{
  "d_model": 224,
  "norm": "layernorm",
  "init_std_down": 0.0551,
  "lr_head": 0.0087,
  "schedule": "wsd",
  "decay_shape": "linear",
  "final_lr_fraction": 0.1,
  "train_tokens": 243600000
}
Each number is 50 + 10 x the weight over its row's rms, rounded and kept within 0 to 99. Layers, rows and columns count from 0. The size before them is the row's rms in percent of the matrix's.

# layer 4 attention value, 256x224, rms 0.0385, rows 169-191, columns 0-111
104:47 47 64 53 52 36 63 54 38 48 51 56 59 52 51 47 42 55 39 48 54 53 33 57 47 31 54 61 35 36 29 47 31 53 51 47 80 51 54 54 53 34 48 45 55 62 44 53 52 54 68 38 61 54 53 44 48 35 40 66 59 58 36 31 46 46 35 41 54 56 55 46 50 49 49 49 44 50 57 78 56 35 46 60 56 44 58 41 41 27 54 38 49 49 50 51 42 73 42 46 76 20 54 58 55 36 45 40 52 66 53 44
094:48 44 48 47 64 35 60 49 47 56 51 41 47 40 45 46 57 40 50 55 65 45 56 49 58 59 55 50 64 57 47 39 50 49 42 51 40 55 51 48 57 48 36 46 46 54 56 60 59 60 38 48 70 53 44 59 63 50 38 39 39 39 44 32 61 54 46 49 40 60 66 53 44 65 50 43 70 48 53 39 37 58 37 57 60 42 51 58 35 57 35 61 41 34 52 61 53 50 42 37 54 68 44 59 56 48 49 38 59 39 45 15
088:62 47 51 46 61 37 42 53 44 58 49 49 46 48 41 29 55 53 63 50 38 44 54 41 53 55 55 73 63 62 58 57 41 45 46 53 38 43 40 48 64 57 49 51 41 22 56 38 50 47 56 53 35 40 54 50 60 52 50 51 48 40 34 55 40 37 65 35 46 55 50 41 66 59 67 55 65 51 50 54 50 48 44 60 34 59 49 42 50 49 49 41 33 58 42 35 59 43 47 60 34 51 58 48 54 44 58 62 49 56 56 49
094:50 37 41 40 48 45 43 62 48 47 56 47 48 61 58 32 42 45 41 52 43 45 50 37 49 48 43 45 38 63 53 41 41 57 41 59 45 55 58 64 43 60 48 50 61 32 60 32 60 45 53 45 36 38 30 45 68 47 66 56 48 72 46 61 48 53 43 48 43 61 46 45 50 52 46 49 35 60 36 41 51 64 35 48 52 54 49 25 59 48 69 49 36 56 52 50 60 66 64 49 43 57 39 61 40 56 61 28 63 63 47 51
093:44 48 43 44 50 60 49 46 47 55 43 40 51 40 45 53 44 51 58 59 61 54 56 54 53 48 52 48 73 42 51 33 64 71 64 50 24 53 43 48 25 39 56 51 41 56 43 61 35 59 46 48 61 45 68 57 74 45 48 46 43 45 53 48 45 39 49 59 50 55 46 41 56 44 55 55 38 45 62 63 67 48 31 57 65 61 48 29 59 56 31 67 58 40 58 43 60 53 56 51 47 56 73 54 53 70 59 22 44 53 47 50
096:57 65 37 35 56 57 34 37 44 59 57 31 37 51 54 34 29 52 61 62 45 66 35 64 26 46 45 51 33 39 30 45 37 58 67 54 47 44 47 39 52 51 65 56 52 66 51 50 46 58 64 46 53 53 36 36 41 50 57 42 58 59 43 43 55 48 51 50 47 45 47 43 61 56 76 52 45 47 50 32 49 47 57 31 61 48 40 46 58 62 65 49 58 70 57 54 37 54 72 33 48 40 67 41 60 35 36 61 53 58 46 65
090:49 47 54 61 55 39 37 60 21 45 39 53 47 46 47 35 50 51 46 35 45 41 53 32 49 39 69 43 54 49 49 64 55 45 25 52 57 39 42 55 52 61 41 61 36 57 64 66 37 54 39 39 58 36 59 61 57 52 43 44 46 53 38 65 53 42 44 56 40 42 55 38 66 61 51 73 49 51 44 46 50 49 43 38 49 65 47 25 42 49 35 60 39 72 61 45 40 60 55 48 54 50 46 37 76 70 52 46 60 37 73 54
097:41 55 34 34 46 61 54 55 52 52 48 39 46 40 69 55 51 59 68 58 62 42 43 43 51 38 39 45 44 46 53 65 61 51 69 61 40 53 39 35 44 43 48 64 43 40 45 69 53 44 47 42 45 45 71 44 45 62 49 44 54 37 66 49 47 49 53 61 61 61 61 49 65 55 47 60 57 67 60 50 45 39 50 50 36 54 30 40 57 58 36 46 53 41 64 40 41 57 41 51 67 51 57 52 58 72 47 53 46 31 45 52
090:43 30 41 56 51 42 44 33 33 72 47 32 50 54 41 63 38 55 51 65 33 42 49 47 45 46 35 46 56 50 59 30 60 44 81 54 62 46 39 44 50 47 45 51 58 53 49 55 54 52 44 57 47 39 64 48 28 46 52 48 53 45 54 33 37 49 35 51 50 31 46 55 59 42 43 45 43 44 37 56 47 51 53 60 32 45 64 64 57 55 47 32 59 51 61 42 48 28 44 40 53 41 60 65 57 49 37 48 32 28 60 67
085:74 54 58 44 61 52 56 75 58 40 55 53 57 56 52 55 30 48 41 44 65 42 50 35 66 42 43 42 61 57 43 42 53 44 47 40 53 48 44 34 49 58 52 46 44 42 60 62 49 42 61 57 63 48 59 51 53 74 53 54 70 49 52 58 36 53 48 59 48 28 46 53 46 50 51 44 51 66 56 52 48 53 50 59 52 57 45 53 43 60 57 67 53 57 60 61 46 39 54 44 49 83 55 53 51 65 64 62 48 64 42 45
097:47 70 41 80 45 54 52 50 65 44 55 51 37 55 60 57 57 55 68 46 66 51 60 63 44 30 48 57 50 56 46 55 60 50 31 53 48 54 45 58 33 51 48 57 51 45 48 51 49 40 60 53 48 29 52 47 55 39 38 44 50 45 43 31 50 53 42 56 43 33 52 61 33 56 43 43 59 54 56 57 41 49 48 40 47 46 51 51 51 71 51 66 58 39 52 40 57 44 56 41 58 49 33 42 44 68 52 53 57 53 33 35
092:73 49 52 47 51 51 59 50 50 30 44 60 51 57 54 48 58 50 30 47 68 64 52 44 58 53 43 48 60 48 73 56 44 64 45 38 40 49 55 46 44 49 50 56 37 51 62 58 64 36 46 53 51 23 50 51 40 64 39 52 48 70 47 71 50 34 77 43 62 51 50 63 71 63 58 48 53 44 52 40 42 58 35 50 43 36 56 55 52 33 51 59 42 55 47 45 52 65 47 53 37 50 53 45 48 52 42 58 44 46 58 42
085:31 55 54 41 68 62 46 63 42 40 43 51 51 46 50 41 52 59 65 55 48 32 40 40 55 42 67 56 44 41 46 55 42 59 55 60 53 55 48 41 39 63 58 35 59 34 53 38 22 51 41 53 55 50 54 46 66 47 33 41 53 45 49 44 63 40 69 67 36 53 62 57 54 44 46 47 50 56 56 53 31 49 50 41 64 59 47 41 61 48 51 55 49 50 57 48 63 39 49 38 50 41 58 59 33 75 48 64 46 57 35 47
092:74 45 52 49 40 46 46 47 45 54 54 44 50 28 44 67 41 38 38 49 49 54 50 63 67 65 51 48 53 56 69 48 54 49 54 51 49 57 57 52 57 47 43 68 56 60 57 43 87 64 43 36 49 50 47 52 31 43 71 56 48 38 62 50 62 55 57 61 44 33 67 30 55 54 41 51 62 60 49 56 42 45 47 59 60 55 48 30 48 47 57 50 71 44 48 47 47 42 43 33 61 38 58 44 47 52 50 50 57 35 62 41
089:27 46 44 58 43 39 57 44 51 45 46 48 47 54 37 44 46 41 47 42 49 56 54 41 69 53 64 45 27 56 46 37 46 54 52 35 61 59 61 57 39 42 68 57 29 73 44 61 69 57 47 56 57 33 50 48 37 49 52 58 39 50 55 42 43 52 50 55 47 38 54 57 58 44 49 55 42 44 48 74 66 51 42 58 42 44 56 50 23 49 53 56 47 54 45 44 55 54 64 61 65 56 52 56 33 58 45 50 45 32 36 40
089:40 30 52 44 42 38 58 54 46 64 32 40 46 51 53 41 60 61 45 41 41 70 41 47 56 59 60 47 50 36 70 48 45 49 61 57 42 43 58 56 52 47 45 56 35 62 59 58 54 38 37 50 43 32 51 30 66 44 47 52 59 65 57 51 48 57 50 69 65 49 46 50 56 58 70 45 42 48 35 69 22 59 41 74 41 61 74 60 65 73 54 60 45 53 62 52 57 52 44 61 50 50 48 41 37 52 55 59 36 60 47 54
089:55 35 43 48 63 57 29 30 51 48 45 38 59 50 52 53 44 60 31 47 57 67 49 31 41 54 51 43 56 50 56 29 63 57 57 52 51 60 49 54 56 50 40 55 46 50 61 49 60 43 68 59 58 72 58 55 69 50 55 40 47 53 55 51 55 51 50 69 61 40 50 69 43 59 61 39 40 52 51 51 67 48 56 45 30 52 35 50 55 49 37 41 60 63 61 40 66 42 52 49 65 51 61 40 59 43 57 49 55 36 71 69
092:47 65 55 53 54 47 46 39 64 36 55 48 63 60 68 43 44 48 38 63 41 66 36 71 57 55 52 54 39 59 35 45 51 56 44 61 70 62 55 55 41 64 52 46 54 58 44 36 52 50 64 63 63 43 54 34 42 55 49 42 31 38 57 48 51 48 57 58 53 43 50 60 51 43 46 38 47 65 58 56 50 48 49 23 40 37 65 54 60 58 57 40 50 25 53 51 67 39 23 53 50 68 43 52 46 44 50 45 48 48 61 49
103:46 43 54 45 22 58 46 67 57 42 32 47 65 45 44 47 29 55 59 55 47 44 53 47 53 65 31 46 62 57 50 50 62 55 26 43 64 48 40 43 43 50 26 47 41 36 35 51 35 63 48 52 29 36 39 58 58 47 58 56 43 64 61 65 67 52 42 52 43 59 34 54 58 39 45 46 47 50 63 47 35 49 51 43 78 44 37 56 38 56 41 53 55 61 57 44 58 48 63 55 47 50 45 49 55 58 57 71 58 56 43 52
090:44 63 45 52 64 60 35 62 48 39 44 54 48 71 43 69 51 51 45 49 51 49 41 62 51 43 39 52 44 70 51 49 64 57 52 66 24 54 52 53 67 50 39 53 53 55 44 54 35 58 53 42 46 40 44 51 47 69 39 60 61 50 29 48 66 54 47 69 44 56 46 40 59 68 39 45 60 48 53 56 59 57 49 42 57 33 50 48 35 50 52 38 48 44 38 53 53 64 73 59 36 49 57 53 58 59 51 56 43 54 55 68
100:52 45 52 69 57 54 36 32 48 67 39 66 47 40 52 67 50 31 41 52 62 57 37 40 40 45 50 45 50 63 65 49 52 52 47 29 58 51 59 46 59 45 40 61 61 66 52 61 59 54 58 58 49 48 53 58 54 49 37 64 62 51 20 47 58 55 50 48 51 51 63 35 53 42 46 37 48 65 44 54 56 53 58 45 46 44 42 51 55 57 31 45 73 43 41 44 45 37 55 48 42 45 37 45 49 51 38 55 70 59 50 63
090:57 69 61 47 54 41 54 58 42 29 53 43 57 56 47 34 41 56 30 60 40 38 70 42 62 48 74 55 50 40 47 41 52 40 49 39 68 53 40 55 41 54 52 28 62 62 55 33 65 52 58 54 55 40 32 52 47 46 44 45 55 49 51 52 57 40 47 51 51 52 70 56 41 32 72 52 56 59 60 63 43 50 38 40 37 49 53 62 33 59 53 53 57 51 65 46 40 34 44 41 48 53 44 55 33 51 45 41 55 52 27 29
093:45 50 60 58 65 43 32 44 36 69 66 40 41 51 41 64 88 46 67 54 48 60 39 49 62 59 51 45 56 43 58 56 45 40 56 56 48 40 46 50 56 40 54 64 56 63 53 47 39 48 50 63 63 60 48 43 52 63 61 42 30 52 50 43 39 45 65 57 39 44 62 59 62 46 60 73 52 52 55 37 46 52 57 49 59 51 49 53 39 55 38 60 41 49 53 48 56 49 55 47 48 34 55 48 55 44 45 43 42 53 49 49
# layer 4 attention output (transposed), 256x224, rms 0.0478, rows 169-191, columns 0-111
120:52 42 32 59 53 46 17 61 36 56 48 46 41 66 51 52 39 60 46 52 59 40 54 58 49 47 45 41 62 53 64 42 56 57 55 47 50 54 60 37 43 57 44 48 38 40 63 66 55 53 37 50 43 42 48 51 49 74 44 42 53 44 47 71 69 64 47 52 35 36 39 46 35 49 63 60 53 47 48 56 64 58 50 43 52 51 51 47 62 59 59 53 47 46 55 37 54 44 48 63 29 74 57 61 47 42 35 52 54 53 57 36
111:46 58 61 49 33 52 47 45 54 45 51 70 65 57 42 64 47 31 40 48 49 46 47 54 39 42 43 54 36 31 57 59 49 31 42 49 54 54 55 58 44 50 70 55 58 51 27 31 50 44 47 42 37 34 51 37 40 58 54 57 50 44 50 52 23 35 52 51 46 39 46 66 42 48 50 49 42 51 45 67 36 72 59 58 39 58 54 62 67 51 58 44 48 56 48 56 60 44 59 64 45 38 56 48 60 58 45 57 36 43 54 77
097:50 61 45 43 47 67 48 54 51 55 41 45 47 44 62 50 46 48 26 48 67 45 44 61 49 38 39 35 36 51 45 55 56 48 59 47 47 57 70 63 45 63 52 42 62 75 46 50 58 39 34 46 69 60 31 54 35 36 51 48 42 54 59 50 31 51 37 64 43 61 37 83 49 55 41 64 42 61 53 44 52 48 47 37 67 35 46 63 37 51 56 49 39 29 56 55 27 49 44 44 48 48 54 66 52 58 45 45 48 44 48 55
102:68 51 52 53 34 44 44 31 48 55 31 60 68 46 39 54 59 66 63 57 50 70 34 48 38 51 53 51 61 46 33 51 47 47 61 40 44 47 52 41 75 48 43 55 50 49 39 45 55 40 50 49 43 52 48 53 46 47 48 47 39 34 46 34 49 48 44 45 51 45 61 59 53 41 64 59 48 48 63 48 49 49 72 51 67 52 45 71 56 69 30 60 48 34 58 48 43 42 53 43 45 41 58 30 41 26 47 59 54 58 52 47
103:51 56 56 58 56 48 57 49 52 51 57 70 39 52 53 63 51 43 49 58 26 34 46 53 64 53 51 60 40 54 47 39 42 34 31 58 49 67 68 63 55 54 38 73 52 62 64 55 61 59 49 36 54 60 35 42 44 62 45 53 52 37 41 57 56 55 46 40 42 61 45 27 42 61 63 53 55 57 46 53 35 49 64 52 51 40 51 61 41 53 66 51 59 65 50 50 63 43 44 35 51 31 50 55 69 31 43 53 62 68 52 36
108:40 32 48 39 49 58 61 47 45 57 52 66 54 58 61 43 50 63 33 38 54 37 50 38 50 58 42 53 49 42 51 41 55 28 31 48 54 41 63 62 56 40 39 45 40 41 47 59 54 27 48 80 55 52 49 45 60 49 55 42 38 43 32 51 47 57 56 44 39 60 48 60 52 26 34 67 56 42 22 47 43 43 33 54 49 64 41 43 64 44 52 30 51 39 37 57 43 59 36 53 41 65 37 33 54 44 64 37 45 55 47 35
103:36 48 41 42 42 57 40 51 68 64 61 57 36 50 68 40 49 60 58 66 55 53 45 70 38 50 33 40 53 47 51 48 48 43 52 56 35 56 58 33 48 35 37 51 58 29 49 45 48 43 52 43 37 55 42 54 59 62 52 56 49 34 60 53 54 54 45 46 56 38 48 38 29 40 49 44 51 63 53 58 48 41 41 61 61 49 51 72 39 38 62 61 66 39 37 43 47 49 59 47 55 40 56 54 46 31 52 73 27 60 46 72
111:48 68 60 46 55 67 47 40 67 56 62 54 44 53 43 43 51 43 36 57 35 31 44 61 46 62 44 51 41 45 49 44 48 49 49 55 46 52 62 39 37 47 78 38 53 57 57 27 51 39 39 57 67 65 33 50 60 60 58 52 61 43 44 35 58 48 45 47 43 48 41 52 38 48 31 50 52 59 31 40 40 56 48 57 50 23 68 47 37 33 51 55 59 71 32 51 48 49 64 54 41 61 37 51 50 55 54 52 59 45 41 42
103:58 62 58 62 57 57 58 40 59 29 60 44 44 54 50 42 54 53 46 28 56 43 51 47 42 49 57 49 47 56 47 61 41 55 48 47 40 75 44 63 37 62 48 62 61 43 55 61 60 62 50 60 50 67 55 46 63 51 52 44 44 44 38 46 63 63 40 40 60 56 48 42 45 60 57 43 71 79 62 40 47 44 53 40 45 55 47 57 36 39 82 50 41 37 53 63 47 50 58 58 55 64 36 53 47 43 46 43 61 47 65 39
100:21 49 44 52 31 50 57 52 47 48 56 42 33 33 64 56 51 43 63 39 42 57 50 48 41 62 50 53 36 51 70 47 45 45 54 55 33 50 65 45 49 49 36 53 51 44 46 38 41 47 46 29 42 50 50 50 53 39 31 61 57 71 66 57 44 51 38 48 68 62 65 57 59 62 43 59 66 30 40 62 43 44 68 43 38 51 51 57 52 49 49 32 57 43 40 51 56 57 43 34 39 20 59 43 52 66 32 51 44 40 72 54
110:57 44 48 51 47 51 65 54 44 48 45 58 63 56 39 60 27 35 45 45 49 38 46 61 50 73 49 55 40 53 58 41 41 58 64 53 72 29 55 46 52 38 47 40 63 47 55 53 42 58 60 46 53 56 60 54 48 72 51 53 66 66 45 77 53 58 48 56 48 56 64 41 49 50 38 62 44 43 65 34 44 37 62 46 51 66 39 35 53 36 43 49 50 48 39 61 65 49 56 51 49 55 72 68 36 59 48 60 44 45 59 39
109:24 68 61 50 54 46 35 70 50 70 70 51 37 46 55 49 46 45 38 45 48 36 63 47 42 56 60 73 64 55 45 42 62 34 53 58 54 51 53 48 64 54 55 34 67 38 37 41 46 59 44 35 53 69 46 62 61 26 61 55 40 50 68 55 52 68 47 48 39 59 51 47 58 38 49 50 63 62 64 58 60 35 55 62 64 37 63 49 60 50 50 54 51 47 54 43 55 38 55 48 47 43 42 48 51 40 74 44 49 50 57 53
098:56 40 43 59 53 38 58 46 52 46 37 38 52 49 54 69 36 49 37 50 41 59 38 73 49 60 38 39 53 38 71 53 63 34 40 30 55 51 62 62 60 42 44 49 50 54 47 43 68 49 46 56 51 28 54 47 64 43 65 54 42 52 43 53 51 61 39 30 66 54 45 44 66 57 45 52 44 47 37 44 61 46 57 57 58 51 48 65 38 62 57 52 42 63 22 51 38 62 24 40 54 44 55 44 44 33 41 26 66 58 55 48
106:48 61 56 53 63 43 55 41 54 36 41 47 65 57 60 42 64 45 65 60 59 42 46 47 33 38 57 43 40 46 32 40 47 64 53 46 35 56 33 48 45 51 61 54 49 61 30 48 40 40 39 62 49 48 59 43 53 61 33 44 33 54 45 39 44 63 24 27 42 50 49 50 39 24 56 33 47 46 61 48 59 52 65 55 36 57 59 68 54 48 46 64 57 60 59 35 43 55 56 60 39 61 54 48 50 54 64 63 37 38 41 51
103:61 53 53 53 55 58 43 45 38 62 57 56 54 63 42 55 53 45 49 65 40 33 48 44 41 55 51 62 66 37 57 55 48 55 68 44 34 43 42 33 57 55 28 51 73 58 55 58 35 50 59 44 62 64 64 53 59 55 42 44 53 56 42 46 83 32 46 38 62 52 61 44 39 52 63 48 68 54 59 42 40 59 55 49 59 59 52 58 74 40 59 50 49 42 64 58 54 32 31 55 47 44 50 51 55 47 38 42 71 67 70 57
107:43 53 55 39 57 51 50 42 46 43 42 44 52 53 44 51 38 53 30 57 53 58 47 41 58 37 49 32 51 53 45 55 53 48 60 55 49 72 61 40 53 66 56 51 45 33 39 51 61 55 57 47 79 49 61 57 47 41 38 42 46 49 57 36 63 36 57 43 48 71 45 50 54 61 58 68 58 48 49 41 69 26 53 51 62 53 25 41 51 48 58 57 61 55 64 55 66 55 47 47 49 47 51 47 72 48 57 25 54 50 61 56
103:40 48 54 59 24 50 81 51 70 30 68 53 39 65 53 45 59 59 47 54 52 46 46 54 50 47 46 53 57 54 57 55 44 51 47 57 36 41 53 44 40 45 58 49 36 59 37 55 32 61 40 45 57 43 53 54 41 28 36 41 47 66 47 49 39 62 54 40 44 69 47 41 65 51 61 44 71 39 48 47 60 50 44 46 38 39 50 44 52 35 60 65 46 28 49 49 45 48 44 51 39 36 52 45 49 32 60 49 53 48 48 38
104:56 38 43 41 45 60 53 59 38 68 41 60 37 52 29 40 35 43 63 56 63 38 61 45 46 46 31 54 50 48 60 58 47 42 67 28 35 44 48 57 52 36 38 39 49 60 47 57 53 48 43 47 45 41 45 33 56 51 56 61 45 57 50 57 50 65 43 46 44 47 59 45 56 55 37 65 49 30 44 57 59 60 56 60 49 62 63 35 45 51 34 52 30 61 53 61 55 54 71 55 48 36 42 36 35 40 55 54 34 57 45 39
109:40 64 41 51 49 53 40 49 45 53 44 47 49 24 62 40 61 64 56 38 33 60 38 56 55 43 66 53 55 31 44 56 46 41 51 45 47 35 57 62 49 50 53 34 54 67 58 21 64 46 50 47 48 64 48 62 46 66 45 47 53 62 46 52 46 43 55 55 48 60 57 43 44 72 45 46 50 54 50 47 47 44 44 47 35 63 71 59 70 46 46 64 51 43 41 45 38 60 50 38 55 51 43 39 45 36 49 45 59 57 51 43
105:58 35 45 27 59 53 49 45 54 60 47 54 63 62 55 44 51 55 60 38 52 62 57 65 56 57 61 45 51 44 58 46 52 48 45 40 58 60 46 63 38 46 67 50 53 47 57 49 54 52 51 44 46 64 57 53 67 46 61 47 39 36 40 50 45 44 63 39 36 51 44 47 56 49 59 60 45 61 38 32 45 47 55 61 48 52 46 56 54 35 38 47 49 63 63 57 42 21 37 46 72 64 43 49 61 40 57 50 56 40 49 56
110:57 45 38 46 57 58 59 53 65 35 41 41 55 68 49 37 59 60 62 37 47 30 51 45 54 45 67 44 34 36 43 55 65 47 64 60 49 36 37 53 42 56 54 34 50 36 42 56 42 64 47 38 46 67 54 43 31 58 55 45 31 44 59 48 59 56 44 58 32 45 43 42 38 38 54 50 48 45 61 57 49 54 46 40 52 47 47 40 48 57 54 54 37 56 58 46 53 49 46 52 53 51 54 62 60 60 56 53 53 47 61 49
107:44 37 42 53 35 63 56 32 35 50 50 40 61 33 57 56 51 44 59 48 43 61 37 49 42 43 32 50 47 49 47 72 59 56 45 51 39 40 58 53 51 51 51 62 30 43 41 59 43 34 46 42 34 44 43 44 51 62 54 50 29 70 52 53 23 67 51 50 61 42 31 40 61 51 43 51 47 43 56 55 50 61 64 56 58 49 61 35 45 47 51 33 48 46 48 36 50 59 50 62 46 37 45 65 53 53 44 46 54 59 70 74
109:58 53 65 35 43 44 56 45 54 52 48 64 43 56 63 50 40 50 25 43 56 55 44 42 46 45 45 47 53 43 49 37 50 61 48 50 40 52 53 65 29 40 56 51 55 34 35 61 45 54 55 40 36 58 55 58 56 34 43 35 50 39 33 57 47 42 54 58 49 36 39 45 50 59 25 36 52 63 43 49 37 59 41 44 46 45 55 52 54 50 40 57 54 46 27 51 42 41 59 56 45 67 48 45 57 50 36 60 67 54 53 50
# layer 4 attention query, 256x224, rms 0.0385, rows 192-200, columns 0-111
105:45 55 51 47 61 52 53 68 55 48 48 55 36 45 48 50 71 49 40 40 63 36 54 61 54 39 39 63 37 53 49 50 46 35 48 54 65 27 53 56 44 41 40 58 44 26 51 55 64 46 52 26 39 50 51 40 74 54 42 61 50 28 45 36 64 70 63 36 61 55 51 55 63 47 60 24 62 42 41 65 58 52 59 36 49 66 48 36 33 58 58 46 47 52 46 43 44 43 56 63 29 48 57 55 47 46 43 68 48 54 62 59
114:54 47 45 45 45 51 46 49 38 52 50 41 53 49 37 63 43 49 62 47 52 69 38 64 58 53 34 19 46 58 53 56 56 72 60 48 49 53 59 45 47 67 34 47 54 52 50 42 36 23 56 43 34 50 30 59 57 47 42 53 50 60 53 58 39 48 41 53 64 40 40 61 57 43 39 54 43 46 46 61 44 57 61 46 37 51 31 56 53 52 70 61 46 63 55 52 65 48 32 64 49 59 57 55 43 71 72 52 43 52 55 72
117:57 58 52 45 64 58 20 50 51 49 40 29 47 57 53 37 56 55 55 50 38 44 65 48 53 51 54 53 58 48 55 64 51 56 48 41 57 51 37 56 61 53 49 34 58 54 44 55 39 58 50 48 58 43 63 29 58 44 54 69 56 51 59 46 61 45 60 44 47 50 49 65 52 61 33 27 55 52 48 41 65 58 59 46 36 41 52 37 61 52 55 45 52 48 57 55 53 63 44 43 53 44 57 47 57 45 42 33 57 26 59 78
122:56 34 43 38 65 56 53 53 43 46 44 32 66 52 43 55 43 64 52 43 45 65 57 43 53 42 42 74 60 48 51 50 62 44 61 30 51 54 51 43 53 54 45 49 64 41 63 38 43 60 45 73 63 63 54 73 51 53 42 54 40 52 53 49 46 37 40 64 52 44 60 50 57 65 53 72 65 58 52 64 46 39 50 44 63 45 47 63 56 53 55 46 48 47 57 51 49 34 50 51 47 57 70 43 45 41 61 32 46 50 39 32
116:67 39 53 53 52 26 43 68 58 35 53 38 70 60 42 59 41 34 66 76 59 63 36 57 47 32 47 54 37 47 53 53 40 46 56 55 54 68 53 36 68 30 57 44 42 60 36 51 29 55 47 46 57 46 40 42 32 39 58 59 64 67 57 55 50 42 39 51 52 41 54 42 64 66 56 64 32 46 56 40 51 62 41 54 60 34 43 31 49 62 60 48 34 38 51 54 52 50 52 75 47 42 58 54 50 54 51 52 50 54 44 50
108:57 41 55 64 60 59 55 67 43 39 49 54 54 44 42 46 53 38 43 45 48 57 51 64 51 41 58 37 40 50 44 62 47 59 40 63 48 40 50 43 45 49 36 51 54 39 66 54 50 44 52 53 31 70 53 30 69 59 38 54 40 38 60 46 48 53 48 45 49 37 44 54 47 51 48 60 54 60 47 63 60 41 36 57 59 46 48 60 64 58 44 27 47 50 54 45 19 38 69 44 66 36 51 33 39 43 67 34 51 52 46 57
107:64 61 41 58 44 42 32 50 50 56 37 55 60 61 52 28 54 59 66 63 39 40 55 55 51 46 53 31 60 56 51 52 58 51 67 62 46 42 50 55 60 51 46 35 40 60 58 64 70 42 67 48 45 40 52 48 41 38 49 56 61 63 54 66 72 53 42 44 51 47 58 61 43 67 51 65 54 54 40 67 49 43 36 45 51 48 50 49 47 51 63 62 61 51 48 58 47 51 46 65 47 43 54 48 48 51 55 62 35 58 53 36
125:57 73 43 64 56 47 63 49 47 47 56 38 63 38 58 46 45 47 58 46 55 51 44 38 61 63 45 46 53 50 47 36 47 47 44 42 69 51 40 45 52 61 67 51 60 45 70 57 69 57 52 34 43 65 48 25 71 75 60 38 56 63 37 46 43 54 56 55 53 48 57 50 44 28 35 47 53 55 62 45 52 47 59 43 53 66 59 38 64 52 42 44 53 50 33 58 58 63 53 50 53 64 50 45 42 45 47 75 49 57 50 49
121:50 44 52 49 51 58 26 33 57 54 61 66 45 58 50 60 38 51 52 61 70 35 34 64 43 70 60 73 43 52 57 56 49 45 36 60 45 61 43 52 45 65 50 58 63 52 44 36 43 56 36 56 70 77 52 54 50 53 42 50 42 43 71 47 60 53 41 37 42 50 42 36 60 69 40 56 53 42 52 51 56 74 61 34 38 65 47 43 40 52 38 59 39 52 37 62 45 41 35 29 51 41 42 38 49 48 49 65 54 49 54 62
# layer 4 attention key, 256x224, rms 0.0385, rows 192-199, columns 0-111
098:70 35 51 58 58 50 38 56 65 37 47 53 55 48 51 52 70 38 50 51 76 44 49 75 48 39 56 63 45 63 46 52 47 64 57 45 57 46 48 57 44 44 30 64 49 32 37 64 59 50 38 46 46 46 55 41 53 53 62 53 45 57 24 50 42 65 56 44 46 45 53 44 47 47 47 53 35 53 41 34 39 53 52 36 69 34 59 35 46 55 49 46 60 52 59 50 47 37 63 52 50 51 74 42 37 48 45 45 55 55 41 70
109:53 53 47 57 28 57 49 39 51 52 59 30 49 46 54 53 74 54 53 62 61 52 28 47 58 46 59 50 59 49 38 46 59 62 59 33 44 62 52 55 57 62 48 57 46 36 49 61 35 50 53 59 55 58 56 50 52 59 39 54 52 48 50 51 38 31 35 72 52 45 59 44 51 58 62 67 51 45 46 48 60 57 37 39 45 48 37 53 55 52 56 66 44 69 62 49 75 61 31 56 48 50 40 46 58 67 79 61 49 61 61 50
108:63 43 61 46 47 56 30 78 34 54 53 42 64 47 59 48 57 46 50 61 54 55 47 41 50 51 52 40 53 60 75 50 46 54 55 46 52 43 43 53 57 36 47 40 62 47 53 45 41 49 38 50 65 41 42 35 41 50 54 61 61 50 73 50 55 51 60 54 45 48 47 47 51 53 50 32 52 38 52 52 37 62 51 45 51 44 49 66 63 53 49 58 35 60 67 46 68 44 38 44 51 56 55 47 58 45 40 42 55 41 73 40
111:51 38 43 36 67 45 50 50 29 34 58 48 69 41 53 49 46 62 61 50 54 54 44 55 50 65 40 51 53 64 54 51 48 46 62 53 56 54 56 45 42 49 63 49 42 55 55 57 37 61 47 42 57 67 47 71 36 58 50 64 39 49 52 68 63 28 49 58 52 40 55 67 57 48 50 54 72 59 41 41 46 61 52 38 49 57 51 56 49 61 49 38 51 60 42 57 50 41 49 27 46 67 50 58 51 49 64 32 56 43 48 48
113:55 48 58 61 57 35 43 63 39 38 55 44 34 60 48 52 43 33 43 65 42 50 44 31 47 30 44 53 54 49 60 44 45 41 58 55 66 73 39 34 60 55 48 37 39 72 44 58 40 55 36 56 45 34 46 45 46 41 47 61 64 42 62 67 62 44 42 58 52 43 55 41 46 61 49 61 52 46 53 66 43 46 47 49 60 33 36 37 61 59 66 45 40 37 57 57 50 64 44 58 55 34 58 53 52 62 44 62 46 38 48 61
098:46 37 54 30 60 42 57 71 63 76 62 55 59 51 63 38 50 33 41 57 48 55 64 50 59 43 48 48 58 64 35 76 53 60 37 56 36 42 59 64 42 46 31 53 42 50 57 67 65 56 55 60 45 48 55 46 47 41 45 54 38 38 49 49 61 52 52 67 55 43 58 51 31 39 32 48 63 58 73 53 50 53 42 62 57 64 63 45 57 59 43 35 22 52 39 49 34 39 56 54 42 45 58 33 45 38 51 39 50 48 49 63
102:48 41 34 52 47 28 38 29 54 65 53 44 50 65 50 37 62 51 39 30 45 40 72 64 56 43 53 40 64 64 42 55 49 46 58 47 54 27 47 57 55 51 44 29 61 49 43 38 50 69 64 50 65 46 48 59 56 38 51 47 64 36 62 68 59 57 55 51 52 48 61 45 50 43 60 55 56 59 44 50 66 65 25 53 57 35 36 53 54 46 52 53 65 59 53 46 38 39 48 40 48 43 61 31 55 50 50 50 32 72 62 47
116:48 71 52 56 60 50 43 46 38 40 60 55 51 53 31 47 35 60 61 60 49 48 56 40 32 45 42 34 58 60 56 35 48 49 59 59 59 50 28 43 36 55 46 57 69 58 59 39 67 66 41 57 33 46 51 42 60 71 25 44 58 47 54 62 49 60 50 50 59 49 63 58 48 38 40 50 43 46 65 41 41 56 49 59 70 64 63 50 38 32 35 51 54 44 38 54 50 53 56 38 73 67 47 53 45 44 54 58 50 57 61 40